config.yaml
n_kv_head: 1
beta2: 0.95
schedule: "wsd"
batch_tokens: [16384, 32768, 65536, 131072]
dataset: "wikipedia_en"
Each number is 200 + 30 x the weight over its row's rms, rounded and kept within 0 to 999. Layers, rows and columns count from 0. The size before them is the row's rms in percent of the matrix's.

# layer 2 MLP up, 448x224, rms 0.0863, rows 275-303, columns 0-111
099,193,205,188,178,225,252,160,218,233,140,212,241,208,239,150,192,227,234,121,176,254,188,208,147,156,201,250,178,175,192,166,198,169,252,206,194,169,216,196,184,190,184,233,237,249,247,245,151,201,197,193,176,181,219,226,217,213,214,158,187,180,193,246,187,217,212,211,196,151,227,235,213,180,167,184,221,208,166,213,205,194,240,166,172,148,152,203,257,188,229,199,206,182,220,194,198,208,233,129,245,167,157,149,133,242,179,214,173,230,158,223,181
101,172,229,194,251,224,205,231,195,237,184,198,250,226,165,178,262,248,244,219,147,232,185,160,187,238,232,242,232,158,198,192,187,198,210,110,210,212,242,214,235,216,191,180,234,174,258,227,219,194,202,245,244,238,186,165,175,228,208,210,193,187,173,174,180,185,190,182,209,216,214,194,199,218,220,203,185,150,160,127,232,192,217,200,133,263,158,203,205,244,206,190,158,200,230,214,133,169,193,202,188,152,177,170,167,226,161,236,151,178,194,192,194
089,196,176,187,177,193,141,253,190,199,169,195,168,191,178,171,206,186,247,185,187,204,177,159,181,239,212,196,172,262,176,169,195,188,213,222,199,260,144,196,203,202,192,171,219,226,194,191,258,236,234,177,166,184,194,148,225,210,168,135,210,205,244,221,166,234,178,231,226,181,198,213,237,237,221,205,254,201,166,203,169,215,223,217,207,242,184,186,253,140,179,144,210,241,164,181,194,212,224,231,208,178,129,215,230,210,156,188,161,217,214,207,213
097,194,219,176,214,179,180,227,157,224,184,169,202,197,265,205,240,217,232,234,159,180,203,210,214,149,195,174,183,174,243,212,185,217,240,167,208,192,230,223,191,209,256,189,195,219,169,136,203,282,185,195,175,161,238,138,208,232,203,208,207,187,216,211,189,180,145,159,226,168,198,191,203,224,213,193,205,222,196,197,229,226,232,187,185,217,175,209,228,210,209,239,231,198,208,188,200,255,166,244,187,213,239,247,190,146,152,183,220,245,153,217,261
098,191,187,189,163,223,211,202,198,150,271,191,202,177,202,260,229,162,180,240,252,140,175,215,190,202,227,166,221,194,250,183,159,181,234,157,208,207,258,238,213,159,203,189,228,168,177,207,206,232,178,230,159,173,212,191,189,167,243,258,206,208,200,206,170,256,202,229,204,202,213,221,204,178,194,117,261,205,189,200,171,196,211,216,191,188,222,164,234,239,190,148,226,206,244,203,166,222,190,186,213,127,223,228,174,172,209,219,249,198,220,170,165
095,212,217,195,214,183,135,195,207,206,235,242,222,240,151,188,182,213,178,150,191,228,132,245,253,210,188,229,197,137,183,200,175,228,210,183,176,191,261,192,193,217,222,190,178,160,190,176,210,179,214,232,229,185,185,178,198,213,220,182,126,179,182,203,191,192,144,207,212,179,233,221,208,229,179,216,218,196,172,185,160,169,170,225,216,222,219,201,251,183,192,214,235,209,146,173,234,196,183,198,184,195,140,217,217,177,177,171,198,228,211,212,194
091,187,211,179,164,222,167,232,192,172,214,199,221,151,228,245,222,181,175,191,237,198,217,229,216,182,207,214,216,205,186,226,181,213,142,181,243,232,212,262,213,228,201,167,167,158,216,218,245,220,235,175,209,182,259,164,144,251,178,153,204,232,174,257,186,238,189,243,182,271,214,197,237,180,183,183,207,180,216,194,224,209,165,221,198,235,186,258,179,200,179,123,182,134,190,207,225,156,200,138,202,186,209,240,161,181,190,166,208,166,192,213,227
095,196,210,174,220,197,161,183,245,212,181,141,245,196,227,207,244,174,194,185,179,217,245,249,192,194,167,259,221,157,218,193,237,186,184,235,220,181,132,208,242,206,203,226,244,245,271,230,152,269,163,173,221,178,246,161,222,195,202,213,188,198,186,194,203,237,162,188,191,208,213,145,169,187,205,230,241,229,238,263,228,175,229,184,235,168,191,163,152,195,168,222,168,174,219,215,186,202,177,200,200,193,170,247,188,178,146,214,246,204,194,185,179
117,207,213,165,201,176,163,163,158,157,189,231,196,136,252,172,203,207,221,213,138,214,171,207,150,198,215,180,198,229,193,191,106,199,183,126,196,185,178,186,191,166,231,178,222,219,211,213,238,254,212,186,193,163,212,187,175,163,260,207,236,207,230,204,236,174,180,205,246,187,153,242,185,211,243,228,159,199,149,167,204,217,206,184,169,202,188,183,245,238,245,179,234,259,253,150,177,200,223,218,202,208,149,195,235,219,134,148,200,183,257,224,233
090,174,221,202,164,197,194,183,196,192,205,186,203,261,187,147,235,176,231,163,187,275,232,237,249,181,182,242,236,173,235,202,223,219,217,220,205,201,125,147,240,168,209,183,196,235,211,196,185,189,211,253,197,170,217,211,174,180,191,197,167,200,185,196,218,195,193,166,149,215,224,211,144,163,199,165,204,182,195,167,235,220,107,250,188,191,219,169,183,211,237,184,238,213,153,201,202,215,188,205,241,146,225,214,162,165,226,159,230,239,208,222,183
087,237,218,204,194,203,198,183,237,221,172,153,173,212,184,156,242,190,228,236,173,220,172,208,209,109,207,214,254,176,257,196,182,192,173,232,155,232,199,174,186,175,167,179,198,233,200,228,178,175,209,250,220,200,196,199,206,155,235,180,161,192,154,205,265,181,182,183,190,156,199,219,228,216,245,241,194,208,172,204,216,207,232,185,158,246,257,219,212,200,211,230,245,209,197,179,152,111,209,189,201,110,186,189,190,194,156,198,188,130,148,171,192
119,167,206,220,206,222,160,212,187,175,222,254,183,191,212,169,189,192,237,191,192,160,217,134,197,220,214,172,205,252,168,244,158,163,201,200,184,170,171,241,184,152,226,215,221,167,167,229,219,224,213,183,199,137,157,207,143,127,168,231,213,147,235,216,180,186,211,191,174,154,197,260,193,189,228,195,204,193,147,190,171,173,205,187,208,143,166,272,229,158,270,247,245,240,183,205,190,199,202,177,221,247,223,199,260,204,226,217,242,223,230,194,234
110,225,212,159,202,142,205,190,198,191,170,231,198,254,249,188,199,251,180,226,188,181,203,225,174,206,225,219,199,176,201,189,154,160,143,198,221,255,241,199,206,239,194,230,289,212,214,180,230,172,219,203,226,206,210,235,219,162,160,209,159,240,222,206,208,239,198,251,191,231,191,175,181,157,187,210,178,201,196,173,219,179,227,168,184,217,222,228,147,227,191,228,156,205,250,164,161,277,202,168,158,237,209,223,174,213,217,156,251,200,267,200,220
095,230,198,238,196,199,194,230,174,200,227,218,124,164,161,196,222,200,221,265,171,223,176,196,157,269,206,198,200,217,211,191,175,181,174,192,141,181,240,161,210,205,188,241,225,174,173,205,203,201,189,186,209,257,178,192,194,141,153,139,183,200,153,156,202,188,209,203,184,236,163,241,204,179,185,216,166,229,185,205,194,191,162,195,172,200,226,224,172,184,120,213,219,213,151,200,186,205,224,250,247,195,241,148,175,182,133,211,190,140,224,184,196
118,234,203,244,140,189,196,188,183,202,212,184,229,255,233,195,196,189,256,227,204,184,186,193,209,137,247,171,187,222,185,181,164,223,131,229,170,225,181,191,200,213,193,202,148,191,202,227,260,174,184,203,210,173,187,216,186,212,193,191,205,251,177,218,198,245,213,222,185,187,174,222,200,182,190,184,272,174,219,197,226,215,222,165,240,206,174,205,174,214,169,255,238,177,195,193,207,207,228,182,209,269,177,172,264,203,175,182,191,228,259,192,188
099,151,201,180,201,191,220,194,212,203,273,174,211,173,192,193,203,224,219,239,192,197,187,200,171,191,221,206,218,212,191,259,211,221,223,195,165,189,175,247,210,148,221,158,195,214,167,132,152,266,162,197,205,214,228,180,222,184,176,227,167,241,171,217,237,139,202,235,204,156,221,199,194,159,237,177,234,192,174,260,223,180,210,182,241,209,219,170,206,244,190,162,208,133,222,239,229,228,209,216,226,244,215,176,218,212,175,148,207,194,165,157,188
100,158,222,226,160,178,195,144,177,156,213,181,187,229,143,204,220,188,207,254,209,251,197,171,158,230,151,149,182,186,179,220,207,240,242,210,235,196,208,185,187,178,212,204,176,203,199,265,215,223,237,207,162,190,184,270,166,207,207,197,211,206,162,194,210,187,196,235,103,237,206,229,232,157,175,211,217,197,211,184,199,173,155,111,215,204,167,251,210,221,227,218,204,205,186,218,173,218,177,236,216,199,203,180,248,214,212,220,219,188,202,183,167
092,158,258,206,211,220,180,198,177,205,192,190,218,175,176,190,186,167,178,184,206,205,188,123,275,208,202,171,213,197,194,198,205,237,210,174,223,223,149,169,151,219,232,230,207,176,192,154,183,220,186,176,235,270,210,214,224,170,191,220,174,192,231,209,183,165,213,246,222,194,178,214,203,184,209,250,214,218,221,207,189,242,145,235,221,228,173,206,210,275,149,170,239,214,200,194,124,221,225,176,185,234,209,214,221,172,208,155,170,188,217,202,216
105,201,205,187,245,185,251,202,196,168,192,196,181,207,195,203,202,189,186,235,210,184,242,196,178,178,223,190,167,240,190,156,178,212,170,207,206,175,158,175,193,203,231,196,247,194,128,202,219,207,239,212,168,144,211,213,245,163,213,185,259,211,233,227,206,205,226,186,201,191,188,195,228,194,182,206,177,134,171,224,220,208,212,185,203,136,244,160,207,175,153,234,227,186,203,197,207,194,177,190,202,224,196,179,183,227,206,194,159,204,283,206,231
091,205,178,154,203,187,211,208,188,192,201,202,235,164,215,162,205,160,242,161,193,221,159,199,235,191,154,154,179,189,229,229,210,179,205,200,177,248,133,241,236,280,202,185,208,157,228,189,191,199,220,238,191,177,229,196,192,167,227,257,222,189,271,196,168,209,227,199,256,178,172,210,260,197,219,240,203,145,179,247,213,211,146,147,173,211,194,189,224,177,207,233,175,186,213,207,234,235,159,234,218,210,211,234,164,129,210,173,251,152,168,190,212
107,215,187,249,196,243,236,230,216,203,181,196,200,186,145,250,230,174,270,239,254,241,193,164,239,196,195,230,240,172,229,238,242,239,223,233,225,212,181,180,179,202,218,247,174,196,231,187,269,196,233,145,176,180,244,205,189,233,223,179,177,227,168,170,164,201,190,165,191,283,226,164,247,225,230,221,161,179,152,172,175,181,203,241,227,196,179,191,205,216,266,191,207,181,156,218,127,174,171,227,178,179,171,202,213,201,217,212,183,195,177,180,187
104,213,239,223,191,202,242,226,231,217,210,239,197,249,178,213,213,218,162,184,215,195,180,195,219,200,199,207,189,146,219,155,221,211,223,178,242,223,157,176,155,163,165,273,185,229,221,227,180,218,224,146,236,207,162,164,224,182,171,180,226,199,227,199,242,177,188,174,231,227,194,166,171,215,187,224,214,210,217,227,154,241,156,131,177,210,229,157,214,211,206,192,221,170,176,231,189,228,208,162,211,169,224,183,185,253,217,219,266,192,188,175,143
105,189,165,181,209,232,164,224,173,159,274,242,170,164,225,209,308,186,197,244,207,239,158,170,198,218,239,198,231,211,229,245,188,187,208,189,149,229,198,206,117,211,203,200,238,240,169,172,212,189,249,213,99,196,243,195,218,157,182,151,202,142,187,214,167,205,204,173,212,224,181,203,204,190,198,179,187,173,193,154,218,169,214,263,212,236,184,229,244,178,158,199,170,220,235,165,191,223,153,211,187,185,217,249,231,194,228,174,225,237,208,158,209
106,190,217,220,218,177,217,243,211,183,236,208,146,225,192,246,155,194,158,253,224,172,228,194,219,216,204,134,214,234,241,141,212,138,206,224,201,183,212,225,184,224,177,201,171,190,212,182,228,195,201,232,233,214,209,224,164,186,207,215,235,176,269,180,192,211,199,180,209,187,185,214,237,212,186,195,216,166,231,192,254,185,212,208,269,163,206,200,185,201,168,182,183,169,157,219,255,178,215,192,134,216,230,226,216,151,267,215,183,221,184,192,151
093,195,181,210,200,222,142,183,192,243,183,215,201,210,171,235,165,193,188,208,251,218,225,214,178,212,214,213,164,207,168,156,177,174,273,207,224,197,265,169,193,181,201,201,246,269,237,209,179,213,229,241,226,176,125,120,141,237,241,212,150,210,235,201,202,145,208,199,176,172,166,175,172,208,187,196,190,201,184,201,163,193,233,158,193,231,216,195,235,245,169,180,215,204,222,211,171,192,218,242,171,209,194,210,198,201,218,198,209,184,209,215,160
099,218,205,175,260,175,171,194,155,158,244,195,169,154,220,189,141,204,185,163,228,161,195,191,165,149,228,149,190,206,181,257,188,184,209,259,195,175,232,194,209,194,197,184,216,216,200,206,218,164,133,201,232,190,199,155,214,173,190,272,179,161,219,200,201,221,225,179,215,262,180,173,145,223,198,191,233,187,192,206,192,209,184,246,186,198,183,193,179,165,189,219,159,150,182,193,207,192,157,204,175,217,159,237,194,193,220,246,251,251,216,214,210
105,157,227,182,145,166,218,195,199,220,154,197,199,147,199,176,214,148,224,203,183,178,215,273,210,213,161,205,199,234,275,222,191,236,186,235,244,162,205,244,164,215,206,233,246,234,172,219,187,202,234,150,169,209,238,230,224,164,250,195,185,225,174,193,210,232,266,140,202,218,124,251,204,205,212,217,146,210,206,218,188,173,188,176,154,198,235,187,193,156,220,184,138,182,181,184,241,213,222,184,262,145,234,167,161,210,213,176,178,182,156,231,207
099,208,164,144,268,196,240,209,242,197,169,240,166,144,231,189,226,139,222,164,196,200,195,195,256,149,204,202,185,184,227,157,167,246,209,191,230,204,193,219,170,187,207,211,206,233,192,195,175,298,176,188,210,210,178,190,211,183,193,198,207,194,160,171,229,214,176,158,179,175,162,218,223,179,219,204,206,229,166,193,160,285,197,224,192,130,187,203,227,214,195,219,133,206,236,208,206,206,191,226,203,165,212,214,158,168,207,190,204,196,171,182,185
098,193,184,162,227,178,188,175,162,199,157,219,239,166,241,219,189,184,204,248,278,165,207,241,234,155,173,142,158,187,178,210,194,242,212,150,171,195,224,209,157,186,252,203,234,188,183,205,176,169,212,199,157,175,167,221,176,208,206,183,181,190,173,191,238,208,229,164,186,181,221,213,199,195,175,243,137,165,165,261,168,163,230,204,189,272,162,227,266,187,186,199,159,202,204,192,203,254,217,220,228,171,210,240,135,194,233,145,231,229,227,203,212